Weights of a small transformer language model.
Architecture: LayerNorm before each block, rotary positions, biases, untied embeddings, attention and MLP in parallel.
Each number is 500 + 50 x the weight over its row's rms, rounded and kept within 0 to 999. Layers, rows and columns count from 0. Numbers have three digits each. The size before them is the row's rms in percent of the matrix's.

# layer 8 MLP down (transposed), 1536x384, rms 0.0549, rows 1242-1348, columns 256-319
094:455618584490580523509442495535531488475471510493385467465392501459509457553518448513490619526552385584624473441484523500524470519538512612486544466449513466499492502391340548464515525488533545
099:432531559417543515453463558525588397482596453584539539477513490513532552472530490515553548485569502517618498417474554485520485448422419482407594439521490442567485516553462510450467489463665457
110:536472613441548424496505478568433524480437482532476458512479558504433405513441412495551430596511419572535507523452542400452468570481516511498441462487454509540510492507547558437508450482480501
098:525546488436518437541479551423539453530484541537481434547489485531480521392523549552588459520433525487489460523531410508548429438525630499431506536495557531516533580435466530427442424550469608
090:497562495449545495457509415568578412474527487515429476435450504595419400577463487434463458453466419544463480513525378545587550443473389518513511458482452405483485532578490405520460488533470586
099:558491526551447555461444428575474552558525478513440582559458490466594506480484489481478467469538544458576550421478405394504568490502444497479525464447434477587574488603495495476489483579460507
089:521521596616557507481479470446478468481437533409445540471472455481527502417502461440538503567474539531438358515533542456410516526450480539497469501546506473568473482438502478547510538434498467
095:444415552621436499477569566474429540415431534469538495463635467486394471417465443517521407527515532497594610497474526461579435456445481487554472471510475527469495579454426490461424499526454465
111:596493461511374485528592433470487510526521423490443472470448540545515466532591549486522412500494505376468492558526522527451387418561422489476453510542519477509494518500566518374497543457521485
106:562488473461578454522486389591517580452501458500625512524595542487511534503548554521566495537535465454528500468513361396525533524451474534445524414367615480484579485437527522432479471513533436
101:464510506444506539488474565441578448469374527601583507503467486476487549503496548450427481538483600482551490517553473449558460430558502541536550597489519437497530579464482519476511516547449539
094:506555589555473455527482503572444548564460399539428598492484484539458467394535547498527529493403463492429531573550536591463513515459447576537475501490575559476500476469542594478478485537495514
100:581499449502494511543460559541555582529427504478497457539511473525473490530464517506584539465571455474532401566493533539495467477520573538465444464567450500586522425419476453493477499536423615
096:535540487583500545500519486403457526527505435483602500435509508515456546545489547499627494609449395498546489546524473463525432509486529493414554539494518458439596439463401511552472475422480493
100:485557569534478507527403553498507570521486543554500591542526456531464468465443485510530529485486449498560502536480554519552561430382463534579426514580469484490523527571449461469521432420467525
100:533533565480551489580499399478560486503620591514530545528529493551535463383518453493492491418442500591523512505470601454464520440445486460484483459526446527522447567550641493516512396446549454
099:544507385496487536484524507521483453488478485494459521428380481527544475583579528414455552562495489468382453554564556537485476508479544502528517544470520533527478585530419472498398425486523488
096:477519505518515497489467623426554532603450544576371475532524556489597471536503508537606474544502554540533365420548488586526499528515383529483486479489444497549509493533585451588532525518457503
093:471450436492470474521524499437508512477538459430536530484455436486473483498479415580506571493506491494504558524444551494520550475452523444529574479416499479489443515447472499455517484548444479
099:433497541475501474548510438493524543432514541532516505496491518574530454525526443518417531560520502533562460483552466524508456439514483543436567455564448585492521518544521459471456497443503450
097:544504408469562436518480444471603541511552361634533596566447509455525414518529522477526418525527467507489473452463566497553421510507532544447451539508486559502518545412505421465527473546512505
097:432559479417519452564460593542446500566547511491507521457465483461513486450592464456445461568484519465536566558493501466531491632528563592468485439429566487445455497511399561474486541551519495
096:516500416498512460414550529422547501473500511465470568476490486526465472487579432521452588464480473467553450533502468539427510451523559414437460538548457565400472550547447558545534558481498573
106:430512461416524428554637570495485507502523409574490508467493422483494532487516564549526540514476448504480426427534500584478488423482498547513485577531565514459412501412635503493490493450462460
088:473434505494492537565470509474527456527476555543522427469436536519440609423567504525613428509538476455524473574595400527426544512528512473513384449484591587467432541428475499525457432541445570
097:487502494556573550513497521474569536461558555475510478531514391489525533542469537448429513485478559528452575472523526563527465518451503508558556470497573470615492543452455584470461512489544489
097:472481476424454529487555537476497524441488465454572469457468572510541482514514522499415584483502475445579494557497424555453545416490572471474505496536503389554445535420470455480533513431453519
099:401542555482557453632499548447412594437403481463401641453512499475511519533531518512503460456478546495479481546473589537558607477516483441467510599532514496471490520458546449501541483484492522
092:440474551557607612509556476579509388505509442534502473577525497553463386441530487469537537361518560534525502557498517572536505485433497573442561469476531543566451525479472526469430625559490427
094:550507512453494612564526450572569548496491467517522448478457500556398603481432510484470542507503524484507540463517438478521501558472592505515533481544492534530503465544636505462507467479634486
093:585555500490535524525500462453515530543506544502516426486554427484548492501416524514445540598532515368413474437543490550534472570464502427462697513479547534472403528511438556488449457432476467
097:459462486528492359548581545485562477557524458493598494419571367574489487402546474498482517422479469489484467571518543511541478533530524429553530473551537422560542541470553442468545421544500515
102:515488452554465530489497498533571473536461500525421473440523514604506535486503512487588493474609533471593656524485506536449523531518397391534509481531501525509544507548444523582538520489549421
098:528571439495514545536458346498527555481469425627559494467511488542514524490578442435513403529455446465569431494463479472462480525497403516429601590489533500580475407536475625564505497463503471
100:550513418430478505392542544561435503482489532472476495493468464431438506556526602503457494440495480460536487468387526496514402587496514484505527430559460502584531507469485430453585480539474543
098:472519545294437562500531505437477504573561494487560511376516495446446487507513485445530501538427559506502447496535519428442492538489467488468513434474465479429499501577525552596514457452555528
105:433480565497451465547488549479553532479400458489580584545461485419434511447498525498529522440462415515509537478517503535509522518495564492512542525484452517508510464519590488499429569465507453
099:537552516577522426539529484591411415592435558449430542510459450418542570526470514490559525451474490510479493443532581425580500533571492467431568501552587429493517486467549458485493578441550495
094:509555464506560490488459430521508488529548539522628447478462456461621459495517566500470532536536560571508526561420476523446495504553538561434427527542525489517493500549527483406446489501405416
094:498495463445308487491544535508513558465509472544506505600502486448547473441511476529478491479537503535476508553461478445568454515460554527554493485519444470549522533451520550470468459470461458
104:466417553470515480500475414563533444441509530477479502432464400548397358477534476530504465485518525577485542480475565480407419528453537519519516490431520520471451577507520414524512545476418584
093:559512498508459431576485478461506520534508437567527489482509464552482480518518568455546504474484449511484517462422535435436553549521481556453588485449580504516479578523516494406446570504451404
100:531542524432524486552466482462509541495533506482601475607520486427519581520476523416500444518558425515463561541548522448517554406463495474557574446498508525492491465496549532495514559543534531
114:442510601411473476596556516514402459481516474524537476444529544507567503503437472417494567427507483554512553523604480446445564451613556503544569467510524497527514511534549525569562475427557493
095:471490520507468449490440474505526511516551541400545469480445493448527472549570490463596490452454567598461489567483533491498431501485470419555488498468451582589489470556413506482541447574519519
100:447498519467467518506484530516515555501520463502545559503505469573438444445493483467510569543578513551483614512456464501512425404466582565543483494527516555462512450500535518462492576617512530
095:493421598452428603547423553478576492528470423443437508550583471454402516517405545473431558564473594485530513425561424415521442547558465493490614497416601351489429445466565472433423501495461558
105:504598457505462523483498552518455378539494536529519549471384489441437478460480485444508540473509449467451464479581559547569577517465449442586502556518553426485485588484577473542443542388535533
095:535416591556491501482464563510483486484508507430611428516466501531497477457522538440433465466485520468486478546451477479476490483481513398442499453498430549569622488608547534416479466469393489
096:483463471490434554469539572489460553484567474581506483494398470442512540558543534494643472391509549406547466419476544490492505555530531457596496520526463489475483488491391468551544507441466509
101:588617550431563513485495552577481556555504559503538395559593572445521465500526561456492564593530462501505516489484584572463529470477485414519436525633529495440515475502523552485469530503446510
101:477505534537546561439569500463564456600551526488608525478540595476574491523440482460511493416398505478471441582504513542507554547568567521403552576453509565462459609504524482409482495541537477
098:445562519542478546497467591517465510401472447563495467524526555528567537509482577509486529422533544489408448560476520460537506531506475479499479508522502497530495569474495426530513505573481436
099:512548656448553488439603439540480493501502523483481444557589477539544561483496509526519486506521439375480471590547501466541528516493517541480644534541555466446536580420459497478529545455541450
097:532595542566550495547474591542560429537427527588490416454535448387533563649522492541565555485382506528522445466444560502519476458400454476484413503545486521523485444537536481430505503487556482
099:529557470559506522510475492532520538483490507441458591477514530519573529480535515541530530526467522425507490551477392510497511530499410514523359570512525411444497459477440597513576487499510450
102:502569520517492416485450476448493472584496576564551452553467579496524476511491578424532507484526493384497587448530598460526497440474497554438648500582544592417556508479526544439550463491549454
101:526449524474460484573491621540533495407477497604553517548428487524444550565428564450572534435449516517492503538513475558611467601413511556505468485580538469487519525466546558492462468487531467
104:444581462537537598524617512431553516494529471471438557492541463505414334510668562519555507501559496567503519343504532544413405531541430412452466447513532509434525568504435430455561481494575482
101:517511551499426486476585439411587476450402543440390556479429595571449498468395499500445537526516531446517533580440428483573467467552508520475513446513473480562358425506493520574503477507556574
091:615545478507464482527547543618455553462476546514490528442643542496462544561461527447533510536447415504506516557565439508524444417493399557580513515480578475500628506498474571534509583463487434
101:452538535555531558440590431434538500481615503537453548537554562498557528493539472524453541538439486587524575491511564494543462500521537508529471476469539433513486496541538514472485491470395406
093:459448449519491523496548484510524523454465520571501441554463463472492545460350544520573567549434604495503498530445489498521384428548497528513441483531541572518458568505497501498475533378522523
124:459523566448528465471400526530509426487437547408600514528556535504500525590330548462505459521517443484460552516483556551380552613555438474499491412455447499527497514522574537473534562539513482
097:511472517540527503533425499562529481533417500508554531494550490487527433443503562514496485554463497497523491464465407501406512485568491478551492626617410505540445506527466542430487582427450480
095:517446418516434500573505465582473448498440568631507550447484436473508492501506506537409448536521539512562480517563370479442564456514489588577576518456536462545498562506431512561568493465551442
099:529536552489461545536507523517443488503377493467497486545510482562499472598457541350506450534443461495472464465491607614508484465534447410559470573524483479375395579491534438591500520538498494
118:486434501517460517476522502449519483462474543531490518440508464504502465559508490445523483513484503522454515481608546508554446517519574532531459517507447640472555428494470578503432640528461407
105:433555548468478465505421455514449447432477586472500473573533557495506486528514620507497435493463419522520463475444481462485513502511459471535590457559474639461546539472520432475557488492458517
097:452501566466486487520593467422504526546443433473468539477508468483472462392469485540514446488473505548468529518542465466536472494405503551548548547532514500410533456534490541486501523558497527
105:502512490443479558568535392526477514580428500451523448513438535477495485486448535407519422516474536399538492470538581521603439471484522527457430473497537547499526508484588428482515444565521506
101:573538500531470469493528538465406489470466503486564511493470473563550547463495484507511429574497610488462508477439506568562392539535507525569479524635494412460514497404443445575418558564462567
091:481543483459510501580491568508598410471517472495393468515491482596493539505499494437441632519537529414390518465544445451465471533439487477389519528493470483431527523497430477464477563509480493
101:529479500456396468524530517504431451492450471413466568470572483464492599557476623502521443572500462476495560455569482556522401537438442504424448457436540462414505470532424444502549532506570488
103:435492457490543623402493477619503576482521440511373513549547553518592451514519510550489496524571415467553468498527432566512501532465459545499557541503523420507475452469489480528561424522446393
092:468413474557480545560535586441453416553473432404416567482521533546501463596503498490520493435525471435479477634562537473441534406493569507580476550503533517542562417490556531551522522549482478
097:481553450503501453579521495523483431570503506536425461488487479540479488589588555509507486476526579457550478558565491411472480554450488548503571448452529520464486404480634567469479469435458471
099:496424527463552454452461356512593419502439439460545469525436568576387537503411488468478500441448413541498490462531503518449486529520504491467531542518535552492546552490525568467506524407586570
104:566594460512530500563478527416443542505527489543491527535544483521521464462480492395502487498528469559518496482469594481486559502502510442502504524593521467530457446565516567481494517487483512
096:465490609483454457498405531566574537431427485507347505491430387478431451525538415408443568495418486510481494483541464455456552453479498575449589501507453520504458470482504565427448599451487569
096:460417428479383554530514586524537529520457549528503481456507465482441528497588426530508596611481492419513538491508511543562511485336523432494447509481482463566413547468412634526588459562566432
094:566437464607508456536504481501558555469449505532627434490462552460471528545410547488492432599480492552507457515438474490425502508479401392478611604459546525591482498504472500453548490529513532
095:515607494509557501541491463511547528518476491562421481448501499544478380449512518440475548541482532568477383414549482545512490462488487419486454442455452447565490521599425502553492536598514555
092:535504509518442396500459513479488448543474462423557515423420440453499521488444514527481492460529488578597514518552464543416458449441518459417519518587458416433498581606555439482474500507547533
106:462536604574529462510510516485459580504512510505538474559550435481421565422503399535470500402483465566499438549482449473499523501545471477524528525528476520477607543501516411400423508409531555
101:457516447561446509445552541410586496568531465406514487534449542538457448422524440521471391473434561478527568500546557595453505452562469542483568481457439457454441567544495502470495471497483478
100:598506514512496471547552535490491505454525526541521500582464525557528525489503539442461435481558481443477483513606513390427532577649378528477442608489416537468489568573525541575486475509533573
093:432608557479476555535467438494526459555496516526472460543517537468489612475563503540598481467499588441463435451444577554372522544441511483481403551582503514545457466435589482543501406460448498
088:535458450503471556492488396485440529475512400477614477519489504538549521501449526394472508533424553590520476512490455545426519523507476392507551578479581475502481440525527505523551433378525530
104:493438435487414497509461431521452530468487482394551552530446502482611563509473487441489412570445531464512433481524435461542478567513530481458518457442562484571540536404518417469466578476446474
095:437442590602489563574438428478578553525450541488612489489454505507451399517525535517472460531403482611480490507571507457423544447507530490443375521474499523582489520475488471421485555551519572
102:560415429453412422448504505502493540542514508430460490504460474537444522604484487554496537461525471453481365495473536444456469425502526477477513554496516468559554510506387481530440521399516465
100:583555494432500522451496482533606501576532432444515483480487563503619530453522496536486421555446545452564519574504594485452551479496578527554475491499462548487577437463496438659545484535402590
091:494489433482432501482469529451563442473457463470429513521496608382467518505426540422511447452527460511528537460469498505530471595445467568482572576428410508516481494391441454445527492602539575
094:413480511568572610565507518500536495545618532497474620470470442372452504452548461528501590552454574490468556497492540525411569494444543489484415488452453488584508470506455481526535488458494527
104:411486523452498533535591590471486527441517485585552562581483433541474472426561499442594557520445530578507468474516494452478433450630466572469532515390475433412461551476397551497488522528578522
100:556461578468460510526576532536528562524489507605490575362638505473463486529491465522508536489491593532513422489500544588498506529504450504424588408472514446512487497463564538486615525499524494
095:469517567566540484475539501549400487549529443385500446435510522523587438497438408496556642459476490511521457431507535437428519606420525496543497584604529546460590478504526487472472434505487436
091:535430459470451596478524493424523529514514478521410399487471523554426578599473481401467376536515569476520532576424379497551577446576460457470567521518436504526449563518446528498534505504540507
113:563599503481477530452503459545483414527474560511481581514485513531554415505466589431440442490523373408524563484520529609461492526542477442528565509498411610492528412415540511442521458508420499
098:471492494484396446473487499475466429531536517558578630573452434545510604523396532387458507451481508567489495456466408540484533508469520495544528512467542485584485529562505462544439545461518478
100:430467542625495508502470442476487532534551572507526481528498526465486516550506529535527464659452533411548542560540474570492516388464465574457444502512491565448550433490586544428498536466540518
107:470508440567538433537472479500503527531434527571581522375450504484547419538458385468560529420566613500541457495490552505492455488510446483525489488493502532540458526483406420456421464472509623
106:483539471446551439509454545493434549444534541475545533441453488432476529540436486544530475503487591583634504432498453425486462454525443421506320517464490539516556450549484475547520533477498439
100:570527334509482507450511552421512529497484484507516487432501491456537504534424521574570536560521564419430463469611414456501487487490465471499464478526511515499495561478484602559538535491503568
088:495475519496530488464536487511530482537460513487510449576525543474501447544505510490563472422469539476497450540447470513549508492496496442419569539445469478474467444511448452542388452535453452
092:513552449482512466520543470553495448562481467473498443484482517527440457548408521481446531455533545511472461540424569525521461446483598463538458506467434505603476572455514505450513450458513378
# layer 8 MLP up, 1536x384, rms 0.0986, rows 1243-1349, columns 256-319
102:556531408546311550489458483537507551539526467413490527425545434458495570566505543476489465521408506480389458520483478598408469542418472437547465568497453542398489516487485421549524479527432505
101:452577512509499561467435406487449463592516468461522469393558401487512459539501495513471435535561473449441546548578523481517457575511482532470490469483651586511525485509492456606441442453432536
102:496525589476510515489506504574445423506529572388518487473558532479543617486556529513549573465557412494512562561428489431423497472413400499551492388543489511404357442566477460609418480568563481
097:496492525490395501525565497504473510442522466481486388593443552448452584456481511516524501507490597462452461433456626465471427540485616421457576551496413554512437442460509589478584604436599473
099:432568553586491429534608524463457518493504446510417471359516538480460494594522564571511592510516413485431421543504545521515490528501535486515470513491535449506471569494512563542472529467406524
097:496465481425453470516528483555515465591549455524559419554563514480429534543483567564435573441586471529457605391501355494577482427552441452556560546463477500443510418515506458515542438565476612
100:584525532349587535545361450456496483528527468494499393549393503518513454500538439466512578516543474438504490439437507580583517459536500545491599432509480458507489462523501535513513565541495514
108:459548467537548569566434451515514533469419566544518483478547467474403502465422478502492491497563461609621570353525546575503518564526481518487596475483503471545505563422446471489565525548507530
101:529550484467468550444535474549448508563446520495547536473501497439539573508460548486538550433494498477484490529375589480564499487566521459585466560535478477529510488507441515488455599433519485
100:518515488508585458555527466490471531441519477471462510417630527599468465452501394466570548508560475501511469465407556556508486596569531465490543499612510500512449449391512402586491502554469469
098:510466417503607488467621564568534508495509546444387461456532489454511516511479557498412563520528492523541543445427516331595461561528580553497460500521544420489492508518475566469553541544428453
101:474511470467505398509542442488576472415496524646558445490527497463507484513561444539571634526488505534574491484456432518489497571499476499390442572509533449486593541549494493462538486470443560
095:464430464415480470517547469512509515518529499517458408499451469527500423531507511519492507367520456483486582543423494578467575491478431499558477491465480637509549533479526430468517516593514577
104:507543478448532413486604551440493448408519489483522445521491547506573358526550391512643511497490488477497563484493422482446417502455510510495539499498559566497503539453543548499555499528413540
099:447429369484468492474502490483404519447487382530505454540513514540491324501557460611574506501586467464533499491476469505461432508513604556509469501489523487494472380484523471500436605543464500
101:465426536444482559448412506641528538445603539442483439506526555449459502464390527503476465597482538369549476468481509420525541447593490519452518504565545440506527451505465486469592478493590480
100:531534470479480514567527520535525472488606464536524489422398538561565515463533528523519505524544493417499549545476562435449524507422529535470465428442591446474452479458425563501435485504558506
097:484576529475573494469462516559453481511431533423495482585532545483530477513551566447528455480459459553461539550527528470501440540512484538498487505686444474549582533552457534469515427476536454
098:415467547471510545403419446470452500500493493443449562434473505470535516492512494467469475560547607593486526452396463475520434586529609493486560507507429378537464506428525482444477467489535501
093:479419557437502565531467540520489522467508489489461474527578497454531457574541478491543502567531490578528503485449465495475524547565470525492483528460435433511505437537624529468483530475502568
103:527595532565479484457570406516612549511497491433557550555471494476562455429515548479510522431501624493551442435589474404487553501520551478526438505460541446566505461486425484520494415469469507
099:529482637536537470534445450531468505534517575475528445487569466470544543431470551516507445550469512566531529440519517424542578462501475586526559501452563498552475474416541388493446544499537458
100:453500504574479486502469484560518469423488535520492489522566574425474551455486495543390419466510528506463528572494456391473575570484489621544462455463498446520560505520512410515569518551490530
092:509603527511619385559462452415483513489456477474500512591553482457636435585417520478435502476459542443437483455454551440566443484487430524573537482557479539528557456541515451445470502509591430
105:476470478428459431473535419470450505543540489521445493558496562450418526531525465518506494456522476493579479555448533425416565464495504464501446475581512472510542485618459580504528587449503518
094:541496553558471515460492474495488364522520484556556540472501463519476556550430401501484407505473455456517549445506521560489477554501452517470602448484505557460617475447514533567438506535486416
099:462538494513513464423559503471406448566640403566524415569546509576569552501408404432486552540527519468537493438461333535567462547465457548447500476555493518507495459554482477554526450525500557
093:418478592548474561595451558513465552527509580514582545649459496501493524451529497461471520470438573504411482436458485448530529527451470492438562567505408447371460489497485500467514435490596508
104:438498536496500534440528480562482468485601497456553505547514492473502494475516584456504458470557458496481451475524486482553448467542452482515516546477430442470458515428437515566436488510403518
086:475400515465445487430442572556512471389478464553482482474471498522461460534468500579600461392509508562646546566350445421417566409506515535568371507475520511579591475574558396454489521549508512
097:559454532631566549493533526493553481610455489520480507558520642486503477517416494567487467465475514499433464423515437556558418492503477462505508543489484455498460460536476490457425478565502412
101:495447479533562517550511530479520534485459457442465542526539551460452544452563611395493491444448497552401468488469533465561530489446554510521491579487425510436531560503531525400499473586457513
099:570456431436436516573542564490549462492514606378477441476518554393514545540472591618427547560610470400492597513527513489548495457558610451554446478511436570482482547454477405466479470559512492
104:548465447507541544539479490415570454535481522485460494540609600552513507502488460522636507559538491466491480497494528582464546499542438494494459589533475531497549494471462555515443538599457490
098:510516475631474503443489472518459434534582557464536532466534473477583453549548532529413513511505481485446522558437495553522450582456552512410487567574519467555520438499544424459523541507486450
107:469442450578579518465595493476534482478546514391484476500530504451568479514543546601547542517586524575460551555556460531555556469461465516444552493554634535491390578444453393515417544524556451
102:489410502469515489552497581483569540482486417386391440416540552474455426525559475507461516565551554495424512477425465542513554524529478485520541556486489483590480526379431525515480425547551439
098:449429547527471496550547495444533495495434471507411523493538545474374504465481491458560533505469533479424479497512421512516458400435372454529463534531508505484421473476580470524566385570550531
092:465494489597656501475541547438533468568428493446573505449495504551484447521444477526498522510436529339519533424516479473397523446560482419457578492480547553523483479503464461539585507545548527
101:436488488540375483533527506496469502548495511394556536432523509482506551483568522493498467457470546402510431482513516418542555540522577417545548479496488586532452555502503533477491446456526519
094:532569486509529550409456496503569460487513583479481610546523432500510508496451439576522541469473519415537474524520507520425536462430525463522435498491376455437489482535457507498512492498513503
098:482471457492535383462452499589471484482509395487390511480591426576544392473494493539566585544445498490424486451512461482440457645549551489419450563481515432468570453475504529539475471421442506
108:534530561514393375394560557439576463400510376557505409490471554558547497482421466503406444414478595455526425541516539499503475527451555482543451463450455562533492505483643447452427481513416547
097:466446548473498518443493581517479502519492475526436568522548515522511414535454513565428396544482519458527496454535482508479463406509481510494525402431603493511468561486631493501539638414497472
104:477420498523539488539477493433430558543491478466447429556516470535604420511498443519522505423379430497556461622444550522447474514549495495514402472519434440496502600507443557515524422483590522
096:527468537399562525469516461487491453508526480478548426505435444588606476492553530498473585548521461462502550510508486582498477525420441460435481469475517475520448533545494486526543459610554522
104:500458531481539512514520469544500520356519416442546387540574553545496492528395552458472426459488567563404509425385498557443516462515488490540509485477541542366423468445434546463487499539471583
099:495565433499482391479454480498466461490463391555504541549534453485559559513532566485609499531495490489471484436564534536438516524467543432627398463462568513556380574421518491516559531522588504
098:534495549478470416571406442517536482555528445422581602460586513591431505462440509539487511535464522397540457533538454493570671485418475571482505438511524449495478495529494503479426457550445563
097:480412446523462431449498470529516516478525493392487494504512510479516434540630504578465480290573476475443496559558488477523614476488527441574556473415533677496442509500502519598506456484596548
100:395560527494449452499517532615535571525530406503516595604515467527613429574468599536432595512544480517499501446546460561615471483451578461352434477579455462451608421522502440514551464425513552
101:595471534513507467468579499479463479381582488508449566465497496424505473389558512520543502469554485505511407474513470572504504459593442530574458586436494517553514450515543570467460497519481497
098:458480432463483459468427552542534479552475426594502479461512516529527419590451424488494514436456445555599435536485526492518499496510463464490464536648512499535470466507553400481543473559553401
100:512540453479525408431466458419516564491431512480553471481478625541435533528458507563481519422509458523438479497565546527550498618648516395444515546503661481582491490587470540518489456522530406
098:528468516448543499469480495405515565526412520422557433402590497425448465567473594495473442582615548526499542482428522523508542428428558439461561465591527508512512432459550448545522470419524480
102:490549548528521480472490389539453523554490507501516535521483384522510563516554453637503432490483554496543447439620510464476522487513569495544601461485510442459381552516431537514454525450526488
101:529558467538498537528544613487468522559499495499480493514573470494520483507517471563541416446597478559517486536560472481507556509514490515533521465440428488561515548444401486531427600496517460
102:544455496483523536459417452514567482543466498457610488481514544499471591559408482463476446492506555353577503472537521458528498595456541468493533534538502467542531456515572643512418517498473601
099:524495380546467478439442510574489530633527484594563476546533474450561460519407546516468537519469425535505525559546561539574429500545588466469478498493465510449538485508517513544517539454478572
096:504450517519500529526485536494495466561474452415471570516476495539441510413446431544443480519512525567487448509442520543469542611484540384500522438517452489448492624479626453541478539488449558
102:535581504449438593446480535626618477431523436461531544533503507596505497505530549513480429483461491503507460485472520473459457476548506448560511647566420472486504588438492509629471565525436525
091:495479529532495409551429415544580450539474477445524462479565486513450439480545503484440497490546450439547506461439549576566479503590481498490441519482463471508464514473457496527519492523443615
088:588463446508442503504606503475533610571507463514427545481439470479541440452611477511437581542456532518506444516461469498594453385404429499458495531459514452438473453476434415504438476461496502
100:534497428428554502448515488422509517484545589477400528432484459471514546482482456465477577557480511377566564527490450529402534593463573502528525531460525487513517499575480503538445487525558440
097:547546465471526480434434514411531566513446425354486521570598489555537445387410467478412462516557549514479532486487586457501499562489498447427455491517499480500455493449505544487421520504528508
096:520447465523579517481390453532565597547400451478475468460450590504519533537470408555533531460559443504558535410385485490536512504506544529449517474534501454577510405463432499464438486501548412
108:489581438531535525483618523505481463573404481518500461596497362474578511460555535523483410553507434422499607516425457401555541551529507516531523485536457525461502527551527430522475431545420500
106:469522520564483500491487555453503503462403412490400443514498443580400527455516435579538564499547490551446614588494416509516534561349535479551547483457505547465488506624463453468504541504482515
096:515483404458445556467483544538509491497535523512568432486441540436435444580508503440434610470510469423441481455443490540511482496502552473504537438432463502557514544509520510529386602438499583
108:516486484460483476436450550495430459524538474526550467567526424465578468593445533548520464419492545435545451516492511515478499565516588543536477532475569486597505525508469538596516512489539497
099:503495579482518523495443475553415491510455462475459448367605515507484443540475540435567564549409575519513473493477546458441455514551443498525576500480557511484456487501579510380465566491456439
094:507464396482443532435562502496475507599424477472521392395518550529442510477502538438539486417407535485528522540509542611549557497569584476511474486492567638534469479522572480510441439461497519
101:372492536466484456483396504466472491565403569459588433616480500514555413478507543485522483501531518487554538516564479542401430471543520383574536591553479546550424417525526572446542477439436481
099:404480423523435495556479463359359412482567434493616556536520490500516469438467461444531506502496518496410582463492608493481496461548504470426614454450501631505596540461502520462416534477422482
097:469587447376455537561506506527511513459520570581600496511533493400578551502592507478531541521498522516467482470490487425411524566460481483503576467497488391504439567477370491542497495493506547
101:473493530649523529437548471509484494445472545474613552492511454502436502430528524600532563441551424531410559501534539522504477462580570433500469527503558552505508587526432530501506534513509504
093:484453453527522506487488546574523572520523478560464508406481478475550486482568555557471468501490528404503441513445550501450551459500416548552445459514577507563524369552425508556473417522438571
106:546535522535555469539578562518466450498567561408555494458515457466496516414529492516586549489528476495430481444569479444474491466453516531534464420522475510477563516567508439509546435530518487
101:548577513493474461501535470488436453542549502532507521505603467644499502456510562470485435413498388429493601469530463497506554482576439506498492459592501440499494550568474502544574418486497533
100:518511537558549504485513411495523499509499503448498557499539505447422518591485461472464463454526445518489431522458484554463481470527432456437493496432405599524468416471544411569415544475468562
097:427503471462476507504532467484426469535549516506349544557498476531479511519610435565491610440584490475481579446498596521460447558487555532494453423620459482449490583451483499523478540484423487
097:577513591447443528492535481539481487388512584409518481572611498387474579501556572542520517433479479504535551510505513451537476529558496521541475397548566498510465496450499500448530488466489522
096:507419487553494446529577508565556471511503432586509542542473510549479519564534482510473533525455468430583550493410545394519470602516421491498547474467469577502409469519537571545444440594398536
102:488564450463596487515485483592564444505503535434525457477597485499412552593433542542439538498518435489469441408537498421527629498503599492643600524597523446529514436603451442521499494473494481
096:567421504459441460577556529537391542488510410481542522488445481485421450542515534380426488469596518446538467490499528507531400469441464517540477518476521512575422457446609459506498496492519567
104:411449532485493495510451521508375502499517453496531469472578522539537445543584523527547513447533583522506435501477534536445474455436560551503482460471610528451424500522549474427549584572535440
098:557454415563493410520517472440513518428595512423560520469497448432440492503504435541493531533516481508581584545486546495598532506411442493483512523449493481456355506502430490498496630438578479
087:433557585541501459416529549419640531524567538476518580567525470475486491445491546574520486560524487486485509464549542564525481468474564451471496532598478479522507571467492532469458571452566467
104:521415558505526568575500562490555493514433571470427616485512534482392526457507528472507454509596490550413562517460492415499458497510518529532488459526443557451407440525496552482449470452508543
100:478467438470520509505518545536491460472505471572430446507518592415516553499567502468393559535501500457540497512453527551580437521515461438488576560495532477398491432469494545486439462523553514
104:529536509521543561531466544484475479489490432467473536509542472512542454557499484510479456519508484541458522508472474435525560426558528528489553502516513498472499532482464518453505350576417469
099:534508574540478563452463490602520448462527529493485493629548481499398451506528541475550502513602518481496527493532519603438478492568381578448511483479497523583510502369496457457541486421603481
089:457502554554519498519481547519445542496471526523558594483514439579462494412464431513542529567510482531405485547548532574527512436420532558619457513529516542340459546435540432530448550441496471
100:521477492447513437438423455528441562475527519496523499515449489542509508531450540473514509440631394592518529455534553430525564476529411464502536578447505452481382511528509621520592507531469566
096:430504568448468475491437387516454528531510535430555512457574481492544515478446499513422433511479443537503515582500540548417507578492471524538550389421504508504527509491519534540522492469574565
105:469368592439478439491441502371514517563512528573444531442628499547509438475510512499537500522528450415511479428560487508478492493521620568482487490556464547501488510480595546477452508493491476
102:508536521467453508492511449490624509446458553549490586504518562487404548505536601456477406503477491510465532541424430471535499463470504491513532443483522501488398518415576501556546596451523541
091:510582472496556458481497447578547393519515453509573556444558509459549472436500501468528540482389504522438486481495561443437534595453537515510397498428578518473557500459519493438489440521450493
104:440505453495557534542499485512491489502564588388493465506527467525401463469445383486494483499489557538513517520553553604596547458483336505490525418506435527532533507422512564489511473511584493
101:537327436451507565515513465549556506457490527461472389433538485447416459484517470560501525565543413326519412469538564544539469465557501449430432513544463495417538502454519581493524502568447476
101:505516533562489577541480488528543474473481471416432553478508516507432522562541539535472569479476432587469536544486470389462517580423604555437555595401539586463438505513492504500474434487522496
103:514482501471425472513530572512558480553531339541495468517557530498482451532482482576427449438484456492402486464577453483537524488485503512506453469431539470534452553486435475513466461499512589
109:476562514474446538394598473520519413499525477461582554469579463426481582580458489497527504548530491449464441540455512529536536478447510491581550540495432551458515556540328572505593461467566513
101:475447554512466463481541496492543501492517447531534452502564563576570453535508475458482420496434500480513456541511504550487423474491516489588463467422413531508484516531552448497452411530394473
092:593568481486505497469536503457488507536446564541499494504586491604490513445444528545507513519465499518489567549511516459559449524527559547550480514551529445498469503503550532454517454520495540
098:476426542483536511509505605499481554506553546483439463473538500450519575444586458542497524494466509458507580486590472457570531569519461504484543524535583474445573482485518553638459595573444625
097:515458488460527610552472573461473520471646464456504540538546530420581468452524545499532536522502602525463637504463415472474486538553453483515490512563443488460468606447506540395483494459448497